config = dict(
    num_hidden_layers=14,
    hidden_size=160,
    num_attention_heads=5,
    num_key_value_heads=5,
    head_dim=32,
    intermediate_size=640,
    vocab_size=846,
    hidden_act='relu',
    norm='layernorm',
    norm_place='pre',
    norm_eps=1e-06,
    positions='learned',
    qk_norm=False,
    attn_scale=0.177,
    bias='qkv',
    tie_word_embeddings=True,
    parallel_block=False,
    init='normal',
    init_std_qkv=0.0395,
    init_std_o=0.00747,
    init_std_up=0.0395,
    init_std_down=0.00747,
    optimizer='soap_variant',
    learning_rate=0.00589,
    lr_mult_up=0.961,
    beta1=0.95,
    beta2=0.95,
    lr_head=0.00712,
    warmup_steps=200,
    schedule='wsd',
    decay_fraction=0.466,
    decay_shape='linear',
    final_lr_fraction=0.0,
    batch_tokens=65536,
    max_seq_len=256,
    doc_mask=True,
    train_tokens=254900000,
    max_steps=3890,
    dataset='wikipedia_en',
)
Each number is 50 + 12 x the weight over its row's rms, rounded and kept within 0 to 99. Layers, rows and columns count from 0. The size before them is the row's rms in percent of the matrix's.

# layer 4 MLP down, 160x640, rms 0.232, rows 35-75, columns 320-399
107:56 39 57 43 45 43 68 44 43 45 63 55 46 54 43 24 78 27 36 42 45 37 61 49 47 55 60 50 68 85 54 53 38 48 50 72 54 45 54 36 42 59 57 57 44 65 56 37 52 64 51 37 64 52 55 41 38 69 41 49 27 64 51 66 45 43 41 67 29 66 51 61 67 28 58 46 52 44 47 55
101:52 36 43 28 68 43 44 60 62 61 53 62 53 52 62 36 63 45 47 67 46 36 53 34 52 43 51 30 39 13 43 51 64 56 70 53 33 67 35 29 43 66 44 53 59 43 34 46 38 46 57 72 45 53 64 39 41 45 63 54 57 42 52 39 37 45 59 51 58 71 46 36 62 32 65 60 56 58 18 47
103:41 47 38 55 58 45 54 33 40 34 37 48 56 33 64 42 60 49 60 37 69 52 50 31 51 61 44 46 51 50 48 53 42 51 42 71 53 35 45 51 60 34 41 54 43 52 52 32 49 55 56 54 58 69 61 64 47 55 75 43 49 45 43 46 32 45 53 68 48 47 40 52 39 69 51 30 15 59 50 41
102:66 43 55 55 35 48 35 52 51 55 48 62 69 52 48 40 64 33 51 47 49 60 48 26 47 67 43 25 54 49 38 48 49 45 26 56 57 34 46 65 62 69 54 62 25 45 38 49 36 33 50 74 79 48 35 39 41 62 49 54 44 61 72 44 45 44 46 53 74 65 48 64 57 51 60 38 31 62 68 65
100:35 28 65 54 32 30 43 42 60 63 53 36 40 37 26 50 51 66 34 44 43 66 31 59 66 34 22 56 32 35 68 38 59 51 50 64 54 40 45 33 74 48 69 74 57 69 48 59 63 53 41 48 57 61 42 47 66 78 52 43 33 60 77 38 56 47 68 33 53 52 44 53 29 48 58 52 53 54 54 35
099:34 65 57 59 52 64 52 44 52 46 51 40 59 44 47 46 73 54 58 67 37 64 46 50 52 54 37 36 50 39 49 41 67 57 44 42 41 54 49 50 62 70 44 76 59 52 42 53 52 28 44 44 39 54 42 55 41 48 42 40 50 58 68 53 54 38 42 41 41 45 50 32 51 35 64 62 42 60 33 38
105:48 83 60 61 74 37 37 58 44 55 50 50 51 64 58 55 51 52 41 63 30 36 45 50 53 33 46 49 48 52 55 49 37 49 48 62 52 53 40 33 40 37 64 39 59 60 63 24 50 43 46 48 58 39 46 50 54 52 60 48 73 40 71 64 58 38 42 41 52 47 46 53 55 49 55 48 48 51 61 47
107:49 51 66 59 49 52 65 56 52 50 54 59 58 48 33 49 33 65 45 71 58 43 43 41 71 31 56 45 69 55 55 54 43 52 63 62 25 19 50 44 44 54 37 50 26 52 58 56 57 52 83 48 29 64 55 46 49 67 41 49 65 58 73 82 44 56 34 57 40 51 43 60 48 64 52 48 42 40 53 45
101:44 76 65 69 43 35 37 66 56 45 50 56 57 54 40 45 34 72 43 28 56 36 69 49 53 53 31 58 36 57 33 54 43 26 59 60 48 69 39 61 18 56 54 50 41 21 46 33 16 46 54 54 38 42 50 67 52 37 40 47 44 26 56 37 51 74 55 63 59 53 64 64 49 48 43 32 51 43 55 62
105:24 43 42 43 44 46 49 39 58 60 40 55 68 40 66 38 58 59 39 35 47 64 65 20 50 37 58 65 52 49 37 43 53 57 42 56 51 40 21 58 59 60 45 52 51 43 46 60 55 49 65 27 38 42 61 67 34 82 55 46 50 51 55 47 39 73 64 47 53 47 46 67 53 59 55 25 51 40 32 38
100:47 57 46 44 47 47 55 52 46 45 63 27 46 29 50 37 41 64 52 57 67 38 53 52 31 40 46 52 72 19 43 67 73 49 64 59 46 59 53 55 42 75 51 57 52 45 49 45 40 71 59 58 40 47 64 54 31 46 41 53 47 54 71 38 42 51 73 60 50 54 75 63 36 45 55 30 49 43 55 58
095:65 44 45 62 68 54 59 63 41 28 49 59 52 40 42 60 46 77 35 51 54 66 70 61 69 63 61 35 55 26 54 56 47 25 54 55 36 44 54 38 52 53 37 66 57 45 58 76 42 61 42 46 67 52 58 41 55 46 47 46 38 49 63 60 33 56 72 57 36 57 55 52 45 41 44 70 56 48 50 43
097:52 31 70 58 38 40 68 49 56 49 56 41 59 43 39 50 47 42 36 46 34 65 48 72 60 55 36 32 63 40 40 51 53 52 47 55 43 56 50 50 70 52 61 55 53 57 56 61 41 57 46 68 57 60 37 42 38 47 37 64 39 36 33 48 45 43 35 44 42 49 51 50 23 64 57 49 69 65 32 64
099:55 70 60 38 52 29 60 34 44 27 46 50 44 62 36 44 66 69 48 60 20 25 54 68 50 69 54 37 22 59 36 59 56 54 45 75 64 54 49 50 61 39 45 49 35 47 58 44 52 45 38 47 53 59 49 63 62 30 50 33 56 49 68 53 49 34 67 54 47 60 72 49 69 44 39 54 59 51 42 50
101:52 44 39 52 45 71 42 49 67 52 60 53 52 41 55 68 32 34 29 51 36 32 40 45 56 72 35 62 49 39 35 33 44 56 34 55 46 55 57 46 59 32 62 43 52 71 57 73 39 54 53 45 55 48 39 49 38 52 40 49 38 53 51 55 49 81 54 53 50 59 39 53 72 46 54 47 54 75 82 35
101:45 63 63 71 52 42 53 60 44 66 34 48 40 59 39 27 61 48 54 42 58 66 44 65 58 53 38 55 45 36 38 53 52 50 71 49 48 69 63 73 56 69 46 74 54 40 59 60 64 30 63 66 55 50 49 61 36 31 65 64 40 54 35 33 24 42 23 63 71 60 30 58 53 69 63 25 61 60 37 45
094:49 49 45 31 51 64 29 40 49 61 65 55 29 59 67 68 61 34 61 75 83 64 48 53 72 57 50 61 65 39 48 35 49 39 44 73 56 62 45 28 34 66 52 42 57 23 52 44 50 45 46 53 36 56 59 71 33 52 56 48 38 40 55 46 51 42 69 49 62 38 45 72 30 38 37 47 51 56 10 40
094:47 39 85 47 53 44 50 62 42 69 66 53 50 60 41 44 83 45 57 63 48 44 47 36 59 15 57 77 66 49 59 58 43 34 52 41 45 55 59 37 44 54 31 32 67 55 32 67 64 45 41 69 52 70 32 57 57 48 77 33 48 46 45 49 48 59 73 55 70 38 32 43 55 44 43 43 63 48 43 44
098:47 39 64 50 52 55 71 49 52 53 31 51 39 32 62 52 68 69 35 41 42 37 40 50 48 40 53 61 30 30 30 35 56 38 48 57 44 47 62 53 25 50 42 61 41 60 48 17 31 47 33 33 61 43 39 51 53 60 42 37 56 49 49 57 46 64 35 54 63 54 54 53 45 42 64 61 43 48 55 49
107:46 57 27 61 62 71 54 39 53 50 43 58 50 62 56 53 67 32 49 70 35 47 68 36 51 69 35 82 39 66 46 64 38 37 64 54 26 55 61 42 49 56 31 34 26 43 59 46 45 44 30 21 55 46 63 50 82 67 47 50 52 56 61 51 42 40 38 59 58 56 40 53 31 69 52 33 50 58 83 56
099:57 30 50 60 37 41 41 59 50 51 47 18 46 70 34 56 56 41 62 45 53 35 58 64 38 41 56 40 57 47 40 52 44 40 60 48 34 51 68 46 63 47 36 67 54 57 49 49 56 54 48 45 40 58 46 67 41 53 41 44 48 19 68 63 36 47 42 78 51 53 51 68 45 53 49 44 43 30 55 32
099:71 33 42 37 38 34 60 33 54 39 66 28 41 46 34 41 32 53 70 38 61 47 60 45 27 47 66 39 81 55 47 51 28 47 48 54 46 50 37 69 38 33 47 55 64 34 59 35 63 44 62 44 45 32 53 53 42 57 38 43 59 45 45 66 43 55 46 53 35 47 43 58 48 67 60 69 55 37 26 64
097:55 81 62 24 41 66 62 43 57 47 39 45 49 72 55 64 58 46 39 52 64 56 66 53 59 35 51 63 48 32 56 57 60 46 59 62 23 73 53 67 39 72 35 53 50 31 57 21 41 38 42 73 70 53 58 45 60 66 54 48 53 27 63 45 46 61 41 58 59 64 54 60 49 44 60 58 55 67 19 60
096:63 59 34 46 46 50 39 41 83 40 67 60 50 57 45 50 37 40 49 34 69 71 51 48 38 79 46 56 48 39 27 59 59 40 42 44 35 60 74 56 63 42 55 60 53 58 55 30 57 52 53 57 38 41 41 57 29 36 62 65 34 47 46 51 43 35 34 72 41 52 45 48 39 45 38 64 51 52 49 50
098:39 66 62 46 15 54 73 57 39 67 52 43 47 50 45 41 41 52 65 38 57 38 41 48 33 52 49 45 43 53 38 52 63 49 47 51 57 48 49 77 52 44 56 71 67 58 37 39 73 65 47 35 52 66 45 63 47 45 45 61 41 70 78 45 44 46 41 51 54 45 35 38 36 56 47 41 48 44 55 54
095:41 38 43 53 51 44 29 45 37 80 34 48 51 56 52 52 40 43 52 59 39 53 60 36 37 39 54 76 58 64 48 66 51 59 47 42 34 68 47 40 66 26 33 57 33 48 54 74 46 57 78 49 26 44 70 72 53 47 46 37 49 33 24 72 46 44 46 36 61 46 39 33 53 45 39 37 58 48 69 33
103:42 79 43 38 52 55 47 63 35 42 60 34 49 49 43 52 32 44 82 54 49 55 54 63 47 55 32 72 48 61 58 62 40 74 51 47 69 54 56 38 71 49 45 48 54 37 51 46 65 51 40 24 42 35 43 32 38 49 39 60 44 45 77 34 50 59 52 46 60 27 58 56 53 34 36 48 62 44 36 42
101:43 45 75 73 53 78 61 41 23 52 52 63 47 32 72 59 45 49 50 47 53 44 38 44 37 32 60 61 26 58 38 57 52 56 54 46 47 54 35 50 42 31 31 63 46 81 50 62 66 52 51 35 43 55 48 39 48 62 30 53 53 56 57 70 46 61 37 43 56 60 64 71 44 39 46 50 49 54 71 36
096:35 38 60 63 37 23 56 51 38 55 60 74 58 43 61 42 30 42 41 44 64 34 35 56 46 57 40 44 32 57 32 33 61 64 60 50 54 48 23 50 52 34 60 61 64 53 42 62 56 61 25 64 59 60 34 36 54 51 54 41 65 66 34 61 50 46 64 49 44 61 57 53 31 62 50 46 73 43 65 69
102:48 52 41 47 64 40 87 46 46 39 42 60 41 55 51 65 43 58 44 35 45 46 50 53 34 53 66 59 44 40 26 56 45 40 56 43 65 53 59 44 51 67 30 68 75 43 51 64 44 48 54 50 46 46 69 54 51 62 55 35 44 56 59 62 47 45 43 59 57 52 52 50 27 50 47 41 43 59 63 24
100:78 60 45 51 52 47 57 51 58 56 52 42 55 30 34 59 56 60 54 54 28 61 53 43 49 37 39 41 79 66 47 47 44 34 50 46 57 20 54 61 50 34 62 56 51 48 36 53 57 61 58 17 35 55 63 26 39 60 53 46 44 66 62 50 59 34 65 51 49 39 53 45 46 41 43 56 65 43 50 58
096:66 55 43 52 54 43 57 52 51 45 44 39 36 47 49 42 45 65 43 61 72 52 53 61 43 37 61 70 65 47 59 49 57 54 47 50 39 52 67 58 59 53 56 51 57 32 61 73 59 68 52 55 28 54 49 42 12 33 51 68 45 51 49 45 42 30 52 34 55 48 42 60 35 50 27 50 35 33 50 29
106:43 42 61 74 29 42 49 50 30 59 54 67 36 39 56 39 29 50 61 63 43 79 42 32 54 59 48 53 62 62 51 42 28 41 58 35 56 38 35 34 41 36 29 45 29 33 43 62 34 40 44 61 48 47 47 46 36 47 56 45 43 42 66 52 28 44 58 43 74 57 66 37 38 44 48 45 47 52 18 44
099:28 54 78 39 54 44 35 64 48 50 51 54 67 53 47 36 59 49 20 55 37 50 60 57 27 57 56 86 47 67 60 43 52 50 35 66 83 58 52 61 56 63 57 53 57 39 51 42 55 47 61 52 48 57 57 51 51 81 57 51 37 84 56 59 72 52 39 46 31 50 30 47 59 51 37 45 38 57 58 56
102:62 68 46 65 47 31 47 59 51 34 32 61 58 44 44 51 49 36 78 51 51 45 49 62 49 35 62 40 49 50 64 40 38 53 33 33 44 46 49 20 48 37 47 69 66 72 66 64 50 50 64 45 74 64 51 43 44 65 56 59 46 60 64 52 43 63 75 43 68 57 43 66 54 39 54 62 32 33 75 66
096:40 40 52 53 53 47 30 47 52 46 39 39 44 46 48 37 53 50 63 65 52 41 33 62 45 53 35 60 33 46 36 40 43 40 49 67 60 92 69 23 64 30 69 63 38 28 55 50 38 54 62 24 46 58 37 65 58 62 31 61 43 46 31 62 57 43 54 39 56 58 66 65 47 53 49 34 35 50 48 75
093:51 52 58 57 43 59 56 50 45 33 62 42 48 45 41 50 31 50 31 31 42 72 51 50 53 49 73 44 43 54 53 51 53 40 63 53 46 80 50 45 59 34 45 59 59 61 64 40 52 45 41 46 30 44 55 61 40 49 71 57 64 35 59 67 32 47 30 54 37 55 46 37 49 50 63 43 51 59 41 31
094:53 40 58 21 56 43 58 56 39 38 53 46 54 44 62 36 70 59 28 34 70 55 65 30 55 50 55 48 38 47 53 48 54 45 49 47 51 49 41 76 46 42 55 51 43 53 46 38 53 47 58 80 68 49 52 75 53 60 49 52 51 31 67 34 38 59 61 56 77 50 30 60 48 71 37 67 52 54 28 59
097:55 70 43 71 47 65 38 45 51 57 60 30 54 53 44 64 55 62 66 63 38 49 52 67 39 50 46 52 32 28 49 46 49 35 58 70 56 57 45 38 37 49 48 76 73 69 49 75 50 54 56 46 68 46 43 50 36 38 63 49 61 62 54 60 53 57 60 52 43 42 41 48 40 51 35 54 48 43 35 43
105:46 67 45 28 51 83 49 54 23 56 39 38 47 40 54 59 56 46 41 57 60 47 67 56 39 48 55 64 33 45 77 62 49 51 55 54 27 63 49 48 67 45 44 68 60 46 42 35 53 49 43 40 40 56 65 64 64 58 48 37 55 47 45 58 57 59 55 45 55 33 65 38 47 51 42 37 44 35 55 62
100:55 47 39 21 50 51 40 51 53 62 64 54 46 45 63 54 36 72 53 33 44 47 42 41 36 60 62 73 48 42 53 61 46 57 45 42 39 44 66 52 50 35 72 55 62 48 58 51 55 29 61 51 51 53 27 61 61 39 57 51 55 44 34 57 46 51 45 36 44 47 58 43 49 58 39 66 58 44 77 48